config = dict(
    n_layer=12,
    n_kv_head=1,
    activation='gelu',
    norm_eps=1e-06,
    positions='learned',
    bias='none',
    init='normal',
    lr_head=0.00374,
    grad_clip=2.0,
    decay_fraction=0.767,
    decay_shape='linear',
)
Each number is 500 + 40 x the weight over the matrix's rms, rounded and kept within 0 to 999. Layers, rows and columns count from 0. Numbers have three digits each.

# up: layer 3 MLP up, 1536x384, rms 0.0697, rows 1076-1122, columns 0-63
# down: layer 3 MLP down (transposed), 1536x384, rms 0.0166, rows 1076-1121, columns 0-63
up1076:499563499584405516498480592489568513449523484548514477518510560526447514535487519468474447460542491531513460490524498476534493473465514523495481506528518484446452478504478542429457542417565489
down1076:520567530548440496532520555559499503485433544535540470499460545586445406464547463467532533524461528571538451503628536403467512473473434505463484492512505425491497517478520490593453577489478450
up1077:556543520523588476488435499443518470429580510494528524458486433381525493466515569517578422478481529490409557539449525521534435505553456427523489495520483493487477485523408538418462480568561594
down1077:473541489573519475554493492574405595458532557483486532463506517492534534569504406460448488593380508506487563548501504561567512474453532550500530459476512492453526475426581462434542473462512422
up1078:542509576487477520472466530535556516493521487488486493479510505521520581575512428490512469459539438563525525497505544472384523490503547538498497498578478558534459520511499436494504410547525517
down1078:493487501530576502470577480460414561535506465473533477455520501523521466511492518445462513421498471469491494417499519447506501492502541492494487557530493531465506508493578463473527534519518574
up1079:522529489512453539497453513526476583498507518471465560560491492456542486526522506536567520476504440516512497523451543487478525449489512522524484497494463475437499504461463484523510403549445513
down1079:486485544481507470487461544504512536435455527501512487480518565527467504489407499515469480533493585463530537502464409508495536531449486477473532502484491438447489515496508506422549512552535477
up1080:442514509436456479549471519514487435561494537570514501502526500493483418527455502582480469457482476463507526471515454526571535455586450513516542511443525521457599520489600467492507546449526534
down1080:549561522483537508485420518457457508466669464472532470551462506502503497461478447516500600524519578502520433561473496506509553561431503499504552438488483494472455483529435427479507413432498458
up1081:440495511446517481555444451433400504513499476475507560463518504573551399520562437403488574548485481503491470482557441455516512474511478544408524498548581532505425447463453487469480557476587452
down1081:493505535499419533520549463547443458476523502525506485455490495514458518455465506553486498516455557519483554541574467547500483479450432472519456511494533500495591540434535437527476551587511525
up1082:476469511524494474523469513509417549486505468533525522500515544459462549462518442475483533567476470509479443433474514553464547534515464525485531498461610511460519565458525501483505477491573505
down1082:524542498484510497476491541530588494511531495555480541462541530478530505462500540564478481531456487532499522495502455457512445495488559499504467519469512536496494467472520510566536516537489516
up1083:481536487465469553495450489491529504520482403528522483516527504510540441516485494459526534480449478516521514460558467467523542542510549517523516498513552448537517466422528547491519557411503455
down1083:501521518511492502509495495503468476476437539541513493491528479509441473512509529513519527460478476507481530529478504482464520457512447467452487525484524489443494530540500493474488479563506537
up1084:502504432588534428614607525575571523413529503468471481553528479501479474426484522527539489603472526493463578524458486479473444449505506520516412549546498529521592486499526501554507466461524534
down1084:468505479532416477464500497532474590435535507507494519514493508490512543468604487456356443411466462466509515505534530473479425529472541524481463481560466554437517570410497560542514498422563551
up1085:502508463541517535544472475510508536522424463467504480534504442507529512469521466500504497546534522478481483507504489517435510439456536482554437571431520477561475485456486459462546514521517508
down1085:532549538467459451458450509473482491567473475557483537500510524496479440553486505419517471457518478489503529543487503519523441526431458531516475493569494468548449440520478525506489402483515542
up1086:437437458515514418513429504444472469478491484484382459461542504589498485477473517599509464483561513512514588563476491526478457505490638551466405576494544473439569499585554525571504556466543511
down1086:540485476468468500529502490553465582512507508452400427535452484401476549459487519397518502410445530543533468477566520472440436506466438532461518431557481487548449482539453481439410505499537496
up1087:497471430583439579490473610542521473500476536555540495474541520593479525539464488474561491492482499512463568477456446563468499491423565480522450518441500510556532503527558513448422470521553499
down1087:491435486509499495529556629645522492493455565505492411464546508500514479529476443542519470532473530525501499525470533477521501519475498457504490608450432559494524653541524540525536463552576520
up1088:513475552619545491477479504495518516378502460450494489489516470508558510528439456417489528563561462529499560477582498460441482522483497542511541431516508495513520483420492444485444468548441514
down1088:451488505476575503471539506516486446509503546484551426459447448475414449552497530459528484488491462448548481552452498560506430429568591539501525496475442543443469524529528499492521479528511540
up1089:491573471488498403568546471476496452444505580539481463490502482486485510402514522435490535509519431496518518554485419543495544464448534548529474561440569500568462418565480486426528553428516489
down1089:543490523478450455492529532460542504461453483517470505563500529523504528513558568492477411599449495543499595482533510546505467409416525603574568520605527506473548581475453485548495525527557483
up1090:530412505556491504482583526496524469508509485519548506551479467487548472462541520476467520493520517528537561517483565461545476490486521477478556471501499560515526448480494526510513469522536507
down1090:505551515502522433562485496525405498510467542447535514482505505556533510506455534496550475520509508499411494489471438415488573513482559470443471481491543468496504483548521483584508501557485402
up1091:529462398605533478478487448468523504524555601600476449491531488448530503524554557496477475566526512551444480507543516388517531496414439533473450604500491494485518466360509445526480449475518444
down1091:587502497382502477501574430490456612524526489545511457472562547550487481522495438463564449537515505480586461484483424507514467520556376495432412529497483578472516422426487496526576556489518512
up1092:569536566531489463467525519516644455382491539528545498538465500493523452477491501527403501532528504523478480470580489515535529501458538523561494536434553548522435457520376519512456477532614429
down1092:426494485482520567544582516449465528445521458607451531541588533422517513489528517413461441505478589518539484530451456530423527454538520474478467524524421424443463467551487493539518512484432483
up1093:528497468496449482500477592448557456460496536452524616500551547455475511493484474497478475452509548500510447471429472489531562451467575533453547573467633524545432552539444536494434469531515444
down1093:467560463452518496552482477486473464471456486483593439532589498519483521449497506567498504422441566475520512484492457511505508533434542528541510448536385489524464483436524439513547543499502449
up1094:535474484486590531467544479465495413589440484575589473544443507599498458500507544545532496492538514444566618509547516444432489441531481510445517558524452457537456504501523508584514490505437511
down1094:463507497554518535517517567471518427453515598505456535530516513504474553438465502482486559577545519421472413496481478495524523455487579464444539475465433433486535455482575449392506494552510512
up1095:497549452516489511471509492483518448457491503509483542533552510476519531461530533481519509478484532523520520513524495504494534503521533492518503554484577520547527478487479488541502502543500445
down1095:473487555535523580510490531463520522508568477531470458500532515520541494518476530487514482515523528511508491554496442485531486550574483466526433490476516477453528547526549437538433475508498492
up1096:468470503599494537488563463510482533498521462568488482519479481486526548433493528485527506468554573498580519559484493501574512453564548511528581496525510464536479519543471471487522511481524501
down1096:507523516469512500488518485536568555520455538525466496526510430489536498448511472492559487511500498452496485498562350503536517539422419536485511440521507559517426503407456491436519495460566499
up1097:487452444527491536458538524489463518490508513478536473494549493428502515541486483540466519551513517541489505476519501476533508517554503539492451498457573482501495524447467498474536476473509446
down1097:530480491480464446514474482534511533494488523524522496487520487558499491460423514505481538483475541489511475451427535510525506507505544486563496568523517505569484487531481488461526521551562494
up1098:509541531492483444508433531589455474500451512528476499548488472515510536608506455554447471455442547501529552569588494537474471488586426482507508529474479476548541469556476513497482522522491522
down1098:555411488519500556477512524581447468508535434444465551442530526492487472567449554490531512534590575532446462506463494547566421470483559486455467587428533439470492543487455468443431515506468517
up1099:455473497545484550572557494476483502515509481478510539475466516520545520476510525539495521521478502489404478474424496475503501460517497504541557517561530529505509453496599444463525494488456505
down1099:566483465531575532532554474483503469485527513445500473475532480488463494499523478495523513507518536478552438501526546490459530504449491541523513518390532492518508448500469496488461517467453494
up1100:520501483464504495365504532525539493553484523502491561496560433436485523485530503513495454498480408496478524545467527506478498504520558514506517489503480490538492508470508524466566492487524473
down1100:475528522419538531492522396452476470491508514545532482545502550463482517457509431490523524546514499446493510536515544522409487490474447532539500484503393448481499515450509528482469533486348525
up1101:528478452452469447424486456458491422521452491496517546470577459472465463527505504464515433509550611411504523529453502559430533531500551476459513509475457464519505457497482491562467450538480515
down1101:500473436523553529479437492471520602489408504445551511455508475423486506442458516506529481395544544502506555541504513510516584460504548483442538488489471496588545544481559537523473551502420501
up1102:550466382458472548433516510468514516502413487538449435502424476562570596511485393418388479521495398527522481478425536423478446492469452463521547530513501486529482436469498473516492536513525467
down1102:529466429538533462523490480537529411502532519522550535443480500532537441455497515497540445540594510495537423459496483435455424526410464479468489476434563563459495574536446571525527469567506534
up1103:493505505439500512487453461382556489481477536489506487548493516582549475631600422458505478495542489479517527501566529551501504521448486492549544528505502469517490503481565482526489472531457483
down1103:537505466553440454553421557519529546483448495442531481433513481451499561493467509479432490490469488470565495460454529508468523434488488489484465456510483549487524451570474482513533502540554543
up1104:460506499521466553541516497468468524549495519516522530545532499488577520566508453505507511518482561516513482457514498442503485519491510487452482524469549544497500508450526445476514503575504472
down1104:446467473472491513511497515462523521511496476488517497475548522498426478438479511513542521550467465517493531502456495496492527428548447548452532499462464484482556513508472449518504479460514506
up1105:499507519522456519467472564439460507523448476420523471419516524445518492510511537467468491449534526499548490451479495527510515464505520506475461558472495505515511534489503473494566488484557505
down1105:469571561503527460482473441515458489522539479451453526463484528505543468478473478488426541479515529452432489519520469519481517522520453455490510504506454512510477453519517458491539506444518549
up1106:520449498480437416442526516445534489445511523477483544449515523480497524520483562476508401521465457530532511509490476569483456472454489496414459514503479494523490555483536511538421438523452500
down1106:566435513478495524535489458479542466465476504489618419559441507481554569477533482497531501486541415557524537480537495493489522505519501461543562514431550538478522480451541487523551499457563560
up1107:515440505474502511468463466532491536532502505535496528489482477502543520506506487522483494460472440515501540511563505523434489557460489448522487518508498453522410520532498471488489486513526481
down1107:515494482565494569516485465447501493496509525460528502521547475514519510507512490505498431474537546472501509477478503544575492487535498442530520509514470481518442510539565495538452507452528505
up1108:482445505500467530559455477422586500416512585470620451478551489494476469525593476520474512552484493525496565418486510535499501549531477538479425427490467462553501590426537495524428485420453366
down1108:427524506534423495555484575574525497496466483453521486524431571526507484495460502459480496550572580538536553457491503520468438400552517510418443444528567458514526511463483493563543545555594462
up1109:424530403533578504518543454460483512497488472525524492561468505533524495573451408545506542478543433552490424488486479514468542504507514453512435450406460501569494450498543438540451548555571511
down1109:462535462463502552497500534553502500550452473525521464488515477489485463497499533547501459517573449521555494489505497529538482427579451492403521538505510512584510469477528541465467519554497464
up1110:551500504475473500478543477477465534504527480492505461484531505461520509514470524425494559533522468557482553550479552459487533542470448581512540465525479585561459435505533495533557482450499494
down1110:569487502507485500581515490478546515486556514481553527482478477446535484513531496507445502493566419434486509516500513491544548518493517508454523468563484466497514497437455506510485507461515499
up1111:515563554531505454572461559459488521502492464570485493452556520599525543510573507550502499468487514530453524532516468497483485485546535499501476445503534457534441461495536513493517535501483510
down1111:491526532541509484514490574438542536430569457545408464524505471573519513424474532556393486483528437435497475524451483608481478459523497513524489552508522444490439527503546451512547447424572439
up1112:552550520458433508501446480502494453514473499455468506484510484458474521536496495516450454532464512487521534498473520528517561535492411473480430497475498543515518482494508515486540493487512463
down1112:494527536500450498480442495531517523533488528416500523557434504488507513492471471471516460519532510497548543568465503470525487492472494449478459562502509518489474484450474493460514507539481529
up1113:541552495446518457510480525438510530459505463507527509449496429459531534492530502502494498486500475517561467511518493398508467498477573520478511519499479542571489567493586454514505531473504506
down1113:440553508553562536523518554545534465514497411620520415540430517546494510525499433520528517529453549445500481399458497602554478481541474507485510498507560504510473448456499471525480496514568463
up1114:596443438545493474539533478460525442505486562449469458464441516498461520500526437521506522516458523504545451528513460456534472515569448480511493529499507598497484483496533546515509541507464527
down1114:458494514483440606467497511505495481505506479470503537528510525545476517445521573475517469491545513437502545479508488419470555472525535498499494492472479466504495484456523506562504499506522471
up1115:529527501501543497498510520507561437493522448436528442536541541470505445545465524524461505489463516500480527511450482523552490528468455491578499493460482476493541462505511531517414471508489524
down1115:470482475515516501538473527511464501527482516474490543496516496493468475487541541462523467543509485522499492525429488468522571500440511502493464484498539497513504510447519418416483450495511495
up1116:483450498567495515510480499489453454479475463482509484508447480527497532514576497536454505509536504519506454496375506482442495514505521477488464505418516504494528511510533494547465578522472498
down1116:544496527538461496521506414473474491503511481487517541526481496513477496470513485483465528525479507541502488497487531508439451519506534505520524482477524464465481496510524528479526506473530485
up1117:453539522542505489531492595473475408474520482504517527511526542452423496498528521472504543519480505467558518503498516444480594484529463506452480538500518508464545483522539501485486492464537508
down1117:472482520457504491482508495448518587478455537503503552502481555503569480504443464525514503449450560499476511524537532486463498457549468482538579464579501430485515528546491548499427476511465489
up1118:471483490486559518503535428474511442588544500542491525488569494509517498489493530516496425538558510460426531554533477504507489483491540484517508525453462476456430466432505491470519519544459494
down1118:504446516532505556487474486510496479562468526553470479517439476527495490417472514523556489485512528524512442471535540474460469456485494520562611450460456465576534522462508480447477499479459426
up1119:509479514551480519535515523521522482481464508583470519447488540553550477567495480553519413491519511508447533519497506522485526478565511481486464542535560477563483513489495464575491464472483537
down1119:515524513588505522487455492580555574507563502526456528494535481503500537483583505442524475447506439469491484508458560485486490515575478506531556461512535546522475467513531422495496492494493461
up1120:511435432502556495489513584407469444505431472490510554559471441478520444535472425499567494516573522458572591479522469539579535535596549450506534529533521520469488472453511577492458547574468492
down1120:522551517490542535558441523479506549468556473460552486542385547460538576411484514524540561423436470463484510478443491472540562482439479501549474502530517493445535528393510494451424474395426414
up1121:513559526502497541548497477442535591481465536519480542549482483484527527455536543557474429418447527511484444470412419494530489563483494490495488492488519429471484469458426561507494497469450488
down1121:534489466488492530528510513465479528527537475560544517527554527512539455462516554426514487568456485527459488511440512561516537450478489465493504488470492516491476492508504523521536550521562553
up1122:491413548541470490471454502492545470487482506524516513468531431509455513545516494476498484442450430531477470501429553413515529526464433472502533476515497540500484531531470494535485436496471456